config = dict(
    n_layer=13,
    d_model=96,
    head_dim=32,
    vocab_size=4096,
    activation='swiglu',
    norm_eps=1e-05,
    parallel_block=False,
    init_std_qkv=0.0585,
    init_std_up=0.0585,
    init_std_down=0.0,
    lr=0.013,
    lr_head=0.01,
    grad_clip=0.5,
    seq_len=128,
    doc_mask=True,
)
Each number is 128 + 32 x the weight over its row's rms, rounded and kept within 0 to 255. Layers, rows and columns count from 0. Numbers have three digits each. The size before them is the row's rms in percent of the matrix's.

# o: layer 2 attention output (transposed), 96x96, rms 0.0876, rows 3-9,34-40,66-72, columns 0-95
# v: layer 2 attention value, 32x96, rms 0.0494, rows 3-9, columns 0-95
o34 091:126141088106103098115157083134136105104117132144047136135103162146184157124142122173115162114081102138177102155138188131170106131146116126175115103175111147121170157112170191060140073154121137150169140195162088174094052113136095153125061192075126124177161141147124137145122127106141132124
o66 105:150085135109118158150118145111089155083116115122138099108134115079087151093102108107130158091168171157177174098123138076109219099168180141131184152142145088129123133149105141158163133115105116068115156031163182081111181135131116132135135117107103152134103123100110156111114149036085165114
v3 091:157129118138120128117124134089164077163088165117120121130045131068148057123117178147118126150156138082145061134112144172136149158107154145183111075134127088165140160059086111078127122176160112128144113134075159066120089132133098125133132131047076115168133109103109146133073186137146128160
o3 102:135111183101115100129080119124095167178180153154127130135180134123122147150119102173150110091163128103116168106096105099156122094150158143099072156173116148090101124095118192168124145196139141189131118132136132157097181041133123137118179180161167083100075201097153126104071121132135117111
o35 093:124160089143082112167096082140145071114150143087147134139059108120071136127125149159102142170113109116183132164164165159114170133089130099083139106134103081131103092079101098127113139091172160095132129109107080146116090145142100100141089079038139070199145080182144129097172155121088121130
o67 097:123125121113118156104125184173146098122126108126154183136134089110149115144162135084159112076160144235100101152150150129113119152160073190150154111088173182161153143137136130134145162168098157104134092144154108087167110175125085140132124048163172169095146087133093133151183079129177095106
v4 101:132126088154071169149088090163151199133117092094161151115122095078117135188112124161154143039174135115180136136132091097077145137106167095116110147146164101096118091170155123149127086121106168086139106205099125180131133135128147112077186152131165097123131088111147124177147094097190115117
o4 107:167148138069152133106122150119119089092175181129142116145106118159115164107159158073165060166093125132126175090184047114150104077095110172107192140122118171143143142136143114138128205115092151092148062104142097156145180152123137140169079090187086122147122082120127111133149169109114129137
o36 091:073180113051183137093118156094119168160121146114106134137145099146167124157104133146023145220148132106094080179164146114124146161124134181133038090117126118127096132105095114134158125127127125148110137113090097151112154131151155112117192197100142146122129153108078160153145108119139119171
o68 093:117132128129126085139170132162137184091128134127102191097075131165103089154107153160136159128151071097099170186100091104107072140119138077135141129111184130127127072136118132110102113197148123173125141079103116151129073150097087113059085150151159157053177095106153166135104104095080091133
v5 100:137107125107161087139130140116108133134136076132164171150106151175109115165189131060164128127149150143050119094110175110161109155153129107100039151156109128081149150103116121114134151102145106114188154176176147103145065208138154069178173117105135089154110101147175153116173103114164148128
o5 102:144081167200159101133068089178122140152103101105134160177114126128077144142089111118097181135139087104152147099084141143135105099095114176138137167107049143157149152074125177101143184124107128108162148141178081101097147154101108185044117092124130122130115112119117076166123107101163182141
o37 096:059116118140092086155177139136166102085113173184125147110118170080156170113156121134100133111080163149140156107164091135118156205132169094146148156102159139126159107149181162123180091075085107090082151103097184131140118147142108100191055133103097112106152135081146111089128154095130124076
o69 100:147148090077140221105177119103119137153105081128129115127144107201142068110149144131149069144134153111118067115128142133095130111103108101133112114110158127063089127093116142116086080183156122149127104143157052165125144099161204128197184147165114105095153142132112129152127099120074074139
v6 096:142138106114099115167135173131156109151119126120083126140130134134177106146047107090072130126157091144114200094155158196145186145141114129207119175185099179136178123155063130193141112109125116167197088084091113123132133135105115091118090118150166110088145151135106135140073106123124099165
o6 098:139135119121143110139109187132132159190100114134186178110107118128139152155112103149164109214044144116130153171127122090055135149130096182113119140156119113131130105141155185100109106169167108152106198134089135105180085152067129130097122144102099164113118172184135148071138146099197107137
o38 090:149110141135192113120105084098079178095119110073115146174168127181103132147122126132077087171179129158127135191060144130157147146120085084112145142167119144154183171107119167117122090104112116093156084100167155104204150112107139161100129096132130093107117046066103099144109143124086159129
o70 104:154088061102089156160196136164103133119102097143080112114116093111177156168130127115138156093179128080158078135126091116201084118125181093146115080153148110094143113146146151139118145134149104146147117114140105120108106125126162178145095121128173067151135046099079171185069144139064139101
v7 094:148162077140091142132140123111106138141166084160194091164117154151131062114102161099088211109176139148132109117170064089122164166122172126150130118164105163150076078115166169123116151139149097160110137130187111149147181178147122141126147142197145089107106096165109165079095163174095141138
o7 098:174173157156161097078118115163113131148118113078131206157184134092103159121090130159145116118055143093110095188126110149102148109102112130120190102099154076154159150150111095133123098084104125063107104122071133161094115150091109142142156088070173155093091151073106133112112142080071143139
o39 091:114184130145137093127101104097104100143155206134129154139149090143130127157107166182114148112184086170136135082118161147195066084120112171162118142146111182150121068110170171165148124139085187130174143126187108079122158176174099149111138178156142179134150107121113137129063136149107147168
o71 104:109107122061170110129151170119123139122145153186102090099098123145140129106123104062114140147140146129176132132129150135112092154152148110173098050120109178135098199147110130091100197160164118136167151146103068137128164075149177104121129132162139080110190104138159036120143169122195140143
v8 112:119136113095095125102117161116090117085144130133121113142112099105136133166147091071137165175087154109133155181077133104166188139148170161125118089085078103113165178167108135103163115083131125134110216103140183140151202083077155105132151110068114123095137100166124177153075130168131162080
o8 114:146141113173140155107119082150115143158152143056093121081125121143103115172120136209136102105152156112095133153160134139111141102076152081123146081128107164082114075106152152135113122188143133118160133145133150066130014162120085108165125138159158152099068161132154105085108180152064156130
o40 101:077132103093124124085104172159149102080093174175184180118164071139172116092136091142121132169099094133122070120101143191134137132146113188169075118109103082126121137108129090127162147124108097128137144145091141129094252122127142102110147118107117116199140082098106151174167144118150113132
o72 110:197094149147074114179113101130148111094137121171097094180125135099108104070119097105158141120103108148130070082166106119176119115120080198147130143119153064163147169118102161067089182117120154141127124167159050192124139118137181119124138125123124087147171160149128171176134140146159082096
v9 088:163099137129190171106135095116109069116086136131109102095152105149122060154171115094107078167125114119079108126099119127152086093141168103107109117106113063138069125166112086141155140168171151126137116153116159131173095114142204131135058133096129167155120142145145089056170152079077114066
o9 094:101116097129121095164191161112121099137120152122151129094138097127152113108164123146164116089130108106154142214142116109110123169070095135088153125124175103171153125101153106110090092109062088118113198118187174115077155126110149110140141119205126082117126147177118224116054110130118140158